From a checkpoint of a small transformer trained on Wikipedia.
Architecture: RMSNorm before each block, untied embeddings.
Each number is 128 + 32 x the weight over its row's rms, rounded and kept within 0 to 255. Layers, rows and columns count from 0. Numbers have three digits each. The size before them is the row's rms in percent of the matrix's.

# gate: layer 6 MLP gate, 256x128, rms 0.0824, rows 223-239, columns 0-127
# up: layer 6 MLP up, 256x128, rms 0.08, rows 223-238, columns 0-127
# down: layer 6 MLP down (transposed), 256x128, rms 0.108, rows 223-238, columns 0-127
gate223 100:186124124148092124076152169124168161102069131097122122192154127154130155095130144150129118115133083080099162106176156146159140118138159143077094160099095141118143085046105165111139192156181145156164033093096087125111203106108122116144112119131196106092183167072091139119140178157086128163132186157124080110129161145123100087162125122128108116079133133149142137118140134139098168128180
up223 102:133155070125167158080199145112154112102076158119137061131123153122141102108150160171157135091096109096118158105167067089173089115062134146156138137136160140097154114045110113104114164131186113159145094093174115085175166131103118111081155093121100168112172148105082112100114182095146155151122155103188154146122135142118139130131130112097176109201080087085157161141109158162201130145122
down223 098:101144117113151118151154128138117148162115176138110108144080142145083182070117120165113180113085052173158093127124109110149072127174196170165111112147086167158139163115173108115103108136160047142123122090145105079128169169177158184143121115153057121168121152179130195069162188108138162143108164137083116150156163061138115113115101115111097106110147119165083133136133149165085127130114
gate224 103:115113102175062175038164122116097123138123103142147143150192095116091105103135150092196153105120096090077138088127210157151132099166141122160163139126124077096150120135122086138123110166109142158092174148115086139098157124118092156155067117126124090162165141132110110161068134157104112061175152074124139096181139145101182099127107144104132092094138123110087129062105165136181143080085
up224 101:111150102138145157176154111146189167091141160136160117148087085133171135135142102127160188154124152182129133137059081052145099057110100129076114050112122147122150133117180106164175119061132166087132122135178104170148151098086103114117116128121112163082122118125144171111205094120149118125119131090155160140121128139095130146088132166152135082189147090113118130127064123135107136222171
down224 104:127128074116095095070134178170179156140162170114145224102126075135132154145134135147095142091147207096126109108179059065110099113114135067104151131126089124134109110108133178119180137173136070088116166139189097145167136140119082099125132106088138152132116162084096166157098125139136106093127114095107095112120099164143116106142113155063116139194096103135096130073108159080085143119084
gate225 104:096167134166126102104162090108136060085182065099134138112136149172130054135193096082151112101160120104143123120146120061139059119113141109109111125161137152150112136134107158083151177102033148121116133089154122178121176209103127128161187169118134126150100166102184105167168118164140124127101147107132132114145085105128095109126181148122127142117169129179060116164125126174127064116145
up225 102:071158141114127136159104123132112082126124197165114108102142183055126142123159129158197128089140196106135130159120159083155153118139154131128126154136135103212098107137161090146050169164118162178140114136059125099155104112100144182110087119124110085090167088142127124071139115133104122123121148125122147119182118148138165174113142097139087152106175099180149150215147153133158115216124
down225 106:071099087116169121139191134158103127087099109121099107141115127140149128174200130187123113164131070169098166122051118069162107140086043112132094145097131107150114131132155169109127072114141114116161074187084099126188123110162111117134113106142067061158161123129108105102094131105166139146135082077124166178131210110128152149119146145176128130157102127104165105162134140135143083124077
gate226 103:114087121099136136126105127153119128099119146085144181176129144187093112089114080113133140084130132124055102108147116111147054070099107144190119144141137192155123085094167137086155119161160113099066150074134087096118103174146095136136133051158178119092078171092143199153058124082086093175072139115142107162138084178111120093115133119116137099084122165138113109143162124146118149141162
up226 100:149087171129153131127158109135125162169083085107130139130103152124166125146107108071132146092129137099132174144112129119122144073149214119185152139095145095168135118155113164159156113129188033170121094161107111097103180138148135111132102076113133060110092170112078144114096212069150097169156083118174146108138131061205084135127096117129146159170147113123123136176161097140140150096105
down226 096:065076181120061070111164121104117144081106145142145148104138095066151189154121127129230118136090084143179146172110103136114122161113147110137154129108162133144116104142095085099168162132119145094119140124118089130116103124121113163082106132105152090109083112126121219166131179115132097119114129104190113137116117146137170171139062129048131101103154095133145181174168096083082126150168
gate227 100:165166137062117120121128086139147179159125124100098114104141151107171145106181139104129174170188067112148158181143092162166149176132086149143135124095106133154163083192119132110088175126111128147138152175068190125135126104109116193165142094111136112126103112118132095166131092141150172109171135142131099041123143081101088106158187163118171177168170150147108147111092110086204131101154
up227 099:124091164101108089161155137085133177123153098062191140151099190124132153118132201136131096080116171164122186164156132105144143163195099152168084119153087115138120181118119123097060137065113154119169131072122102143122111103148183150118112083103100140141148190125149145099099134155105159163102125155225091129122131158090108118134024130111143154095115137104126100142100148145115126091145
down227 102:142080137176109114136144169117147086115149130098152080134101170122148193154144113136144157121138103180074145085152173078119143148120137132129104088038154092119111111176157130114026113199093110087107108119179135103099109118151152146135084082121139121126124131105141146159130145099152074167112171066099115090102092168160108125144102199158105122156115097085124132165172036099140128157114
gate228 100:165163164149159166125145116154099078095173105149120139115155146042133117144138088139144107181092101072112186095122152146096086118157182149106071156150110153161127119161116159129096076147110089109100103151199173120137175103149129139162101178110137138124072164223163111151146111101138129150077102132169098096160092152190143073091076155141132145122117150162145109145159079150098152159164
up228 103:123101135106093151119145177112193142160140050124108106130093138134136092086132130104140160165134167043085069147121162095151119134072147088065134159118122113078186153149101136092114160111145206142106101209097100072104222124161168088138166100117093161089130179106116153115158120103125172078083128111106138134094134138139137173114136120112118062145121131113135141121099152179135119154119
down228 103:164139077109090170107176068134119154117142110129091136129136138132123152046137184147133170137159168067105107074121134118181103114060037114091202091147062150114156121080140119175117149117125163141125175117094184118157137121095125122099108112138130163135105139148155123155155139138111157156170139156135077176099110164117106121151132083130080215114117142117113053103095122143178142169124
gate229 094:168164110137142108071173179097164163078177133140160147068181118143094183115163048164122135116175133140076147158179149157148194141112159148138123097142143130135171106082119062111102063146144098166154085144116098130130183087144092165192124156137161150151119140152118120186102128161143144146126136105157174136118148117102088137103142060166060155100143117105168106117168121185143123104120
up229 094:099136108114082110155079138071114129144143167139127141098138122182062086099172142103230127148139139120177119141153158106128216119123141150139154092186130063125091152162106122120147161154101112131115130118155121121135028132137103098126113141103125172106120158097080126147091138132121109097086150085094132080031098130170185152106106142141133121157108100155114162111084102127148204116087
down229 097:141150152107150160134118173117124148112069127058043122101176132113145134183127152127214119113134131181153171134204120113153121133153104178132133162069088127097187130066158121126108150119170130126135048106144100124175116146121175115135171099163107144153086129148189087145131092142171126149126108119112116172121121139191076137116097145182163100149116174159162119106059135143175139165126
gate230 111:144151113122148143145075141140080083137157125176117134152169148062130082119164107115129161104111173162107064089115126151119130152144117072077094140155178081171182077156183085116128142156149138131140141111129099100124155146108140097100074099091172083067197092081228152077119127157114084167066154121096132103144112131117176125123137102115164166207131120135139129091133133123150169119130
up230 107:134133130142120142123135135108121139160051097113139137080089090125134110132159090157169148114215143144087086074148048125151186130154096180111132138149128144160134151143132111125121152156081105196157154160111168174105155132177097101111140098171147103102147175129072133092165148088123146104125151095101166125091123164149149173123126127123163158142082158119201034153180156183158141093079
down230 110:098146117144131175143101128155146066114158130096160138122146099182105119147151158124125116113130127183148203114149094149143212091148067139126120171120195056104164155138120135084122209151105156069153082085169142126154149145126095097143085102098115165137179100155098130095121145166098148154155144090140130138149139054185132142116119106162198073140100088145105114193134100117172129125158
gate231 097:079164189134114132157125119102183149123133117091153230106054147093122132143141150155149095071094110134112121187121176108132131140095138123125141103112126165082143096093127108140062115096085137037073114117140134173149173091126130191111099059126165163088104119137099143146110172132138156147112135071125158090090123128100118070140187165095114131084139111186144140104096127125157071142129
up231 103:179116126121176189110110101109135133127094144039103131097168115098174060089101095144145107104118070128121195141121143114136141086156137085165106100140086150150095115111159172112107107080149084160140097097137110108084115092114096085145104099150155094176158164094096146176130113127139155103157138157169067124151099163126163217081153130135165128112094113185114143108153138175163046127154
down231 103:136159145139143160128161081118125167146103173142145122092055138059131088125087120153072123146117046135177140133128092116159087106105159171196128147131169152118100177097177111119067153114140142070149136122172113121144126158167121144129120066196195156089131154189119116165110095132155165149133175102164135159164129119142188126092126138141195117124165115097166175141148111057150161146122
gate232 107:159137070153075128153142098083117143148165078138133131102160134096092163077152130111113170157149163106098148156182133090165127140039111152138159141129144137146128130061143128213162064184114089100075165123106059117113122142181148120152098077135097104139093059121128109130113103138087116114152092123140132131074095132159156139165101134043098078161110097163104082142106120129077124143148
up232 107:175101097102164144132109025103092128088112074113115133124143107124165117142107166127112187090129129137118156171120176127159070105172111119178136090092116104091127110161126225138120125110085094073141118102084101086112129119174108129142135138091114158102179124128093167105109122128114081114061093111148107078093046067112156095148149136176141143065157099134135103126125100112122161060131
down232 105:188101161152091188148097167178164162137104069130099120140090119161101171146053101149111133151097075108063144134108175136121125183108151107108110122112131124106145117118122127131140131143130072139090114105123128074159128147111136120045130166149108171120138073144242116111128168113079116120143100079086182170137111107111157150181174192148124067096148163102145081148111120133150122113108
gate233 096:065117141189127153114115100105114115111086149141127099154111116155137190122103103138161127134175046112140073094127120152144112111162145146151090134149155082158115153145156145124111167113078127099118133139175145127147072102143169116128122123096176128194133163143204116207106118163088116080107164096184122129135092177137141128134126103122149086112176143130135191104114157207169047187078
up233 096:160115109117139124073152118131193144094156062145106129120145157200177185125177136088105146131166184163130131165121134103151171136150084104139123145164149119169123121125154156134155135113139078171134128142107127115099131098043060157111134122096103154146116098060192105140170090137142118139144089096116091105096098152146030142138124166118097123177129124179171063177153185125156148164136
down233 098:229112149128091164160159115109170088113128150162176064146105052117168121138125134154210112143122187110148155070152091135106100163139077168141077113130164173156134179105115084127080130109136093103094094117111104143157154148108194121158118120114153130139125124117126140128128113121145105146111138061117154126171122112104154100213124108134173109160152145109168166121144188191094109170076
gate234 099:099125114112071102138140144119155105130114097134158082148105099109090139107108178137156138091110108178130147168117130113178150153095150077115139157072124164103129133078184150105067093138142176154143150138127143098173130128074170099094104140132157076201118109106133093065171112159120151138159189149158143088098087103114154155075129149149112162118022036131101152078090134161135159130156
up234 099:116099131112106125120183071037112103196161101088100124147155113103121113107095134086154143100097124136108147161115164101153056150106144170154155173106108141203086154097142113170180139115132097121131110113143178087076098058129152080141134106148129096111106122074142143132078096108179082103143134153102067116140118078135126109141118164108096235137082087098154093154112104142135103124120
down234 101:124192139150118127114121111192079134128126138148132158145127112115143151123139099120137149067193114151142087116123140121141173080108075190104184144136137167142122123095206117139071184098156169143068126137132164119130174127160131095076118146077141127122173163159150212136115100129176142134176082156125084046166103149176050153147122089140126140111101157146177103097142159088138111129169
gate235 098:188137094119114099119109142108097121110144159092100137099171142102101128150119171075150165141051099149127108098131121156074162065154165045128121080188085105177122127157049148174155112099081179114153105107062156148126203091143154138132115149138134153157133102116127103131143095147126134134158150130155138132171117077085151107143119149125138108215065087131130088142110148121068100080144
up235 104:102138121189147160147095088188086127136127120162156120134153147104136105143086196102110075171132126123106120072137131194134133115168120120126107111148114116174142094111150123106127037110114160110078079146156113130091140071107203161156153092107157106140140112133166130120135122100098112148156092110074160137075192104128117183108117168145024103101198167123127133094172119082140126172163
down235 104:090177159173080137091087103137144099100180124137091075178116131107135100144181168154056113117116190149084134140156102149116074103118106082122110158084138163097177128135087132104108171116144088121111139131188204181119157101191139131114091149140121120125105154145071151087165137153074142168156110122151136128122160162119167139095178119109153106159111086140093108107079105068116072198121
gate236 099:122134166097108107100104130146195130135145092104110138068129126108116108159116127066088144144101146119101109139201128108084144093024126116165108169122141134125166118114077158119106077147140061144161093131126153147127190186108176106114125137127113149150195158146155137126128121113074147098127144166121087117156067072144093097158101118136131086173093121208114130166197103104150151204142
up236 100:177169149187147148107140128127093106183150077097141145139076142099114101172140096100131141125094148112125132148151150115150123108173140154124085148119158082119041074133120086127129182077104139168059129157156194132195112186121106126033125083098104163143127084140121148164090156142079106138123144131114072130109148134139063121131082141076181166165131114102095101094096164128133082119144
down236 102:100137142156103142109153144119101179128069157079135107154144138114104126165088138069144156106148201109171100065138109124110123104112138085180118102200165110147098183109118137045088152143123084152109154099132177094102169200045155162094122144112057111087108115140164152149142130145107139107183105106071149121105139135175162171106084174128108119153139167127093123174126143122156099163160
gate237 102:164154021140155117141184076105120146118119148104093154207146191116137144152114140062062125141095151128108148059083117175123188100129106085099176130125121119120114142114147131060143108144212098102100151151102152125121126112182144106087095179110112114123148130149130168110116153117080137049131122103104128118178103097142077157135127119122101102100127161147147132183074127096138146182133
up237 097:135125131134051171180129085091155149145115158133183106112112056099124152069132121148116133081100096155069153121068128093103154070065109127153138113095113163133076136115087133156119126140088134151116135132131087109072100114168091108154091109122166165131090137100129141156062116189169137142115086170084113150131144113097139131149126194032118116147147095113114139076091061071139135158139
down237 098:151063119159131163125130147137107150087155112112150086177104088074140118095162106133128120099141095121157143052126211112065100103114060106168154170140112163098095119154111142113104148135113116076168130165155120104072135087205136156168089144107167177192101112121140069138104114125177129110170153139085123177152186160171177101076101087148138097176144138151120131160143149111156148139097
gate238 100:196079092189140154192094135134176104097114144096084103143161126127107122066170134111124152094133117083153119163131173139128144120099133157135066135162161189177112129124125174141142094111153121150143122180113130097061095113161113124082142114063144115098139059186095114151068191095136099122101144120097118131091124155146183107120143147160134117160111104139132150084135212203168167132110
up238 103:210127143127202088108152161112070113097101127147161134066083098140109142122158138163094091135128184146133076112107131124145094111163147147156090120133164055162099082136163138076154160107112178103154140128061126117182109120092166103183109179193099132144064142172132114135142107074114160105153189091086119171156146130091126189100122163102102121128139109115145138086112092163115142171124
down238 106:182157084144109135128163124085144166109114104144136124155157123154143080090105126155143140088116109137106062158109083099141093105163144110123105183135195201141130092177101146101137129106076094082101129181132098124095143112111087154128104166103126114141102109126105176147128153178118202085122131173127089102105083092104176119144103122132081090099157172080167086109188163093157024150140
gate239 105:148126182092225128123158075045156084202098063167124134140122150172130138090124141072124091141185126126108142122142160135123155156108118142159131143148112126177107169187136102151135182111154101157101108089082122139162111109129087085111119130131083108139074101092146117090125111098166099167111160148117066123151127152120126105159101186147188144080101091167165105047152124133126157111099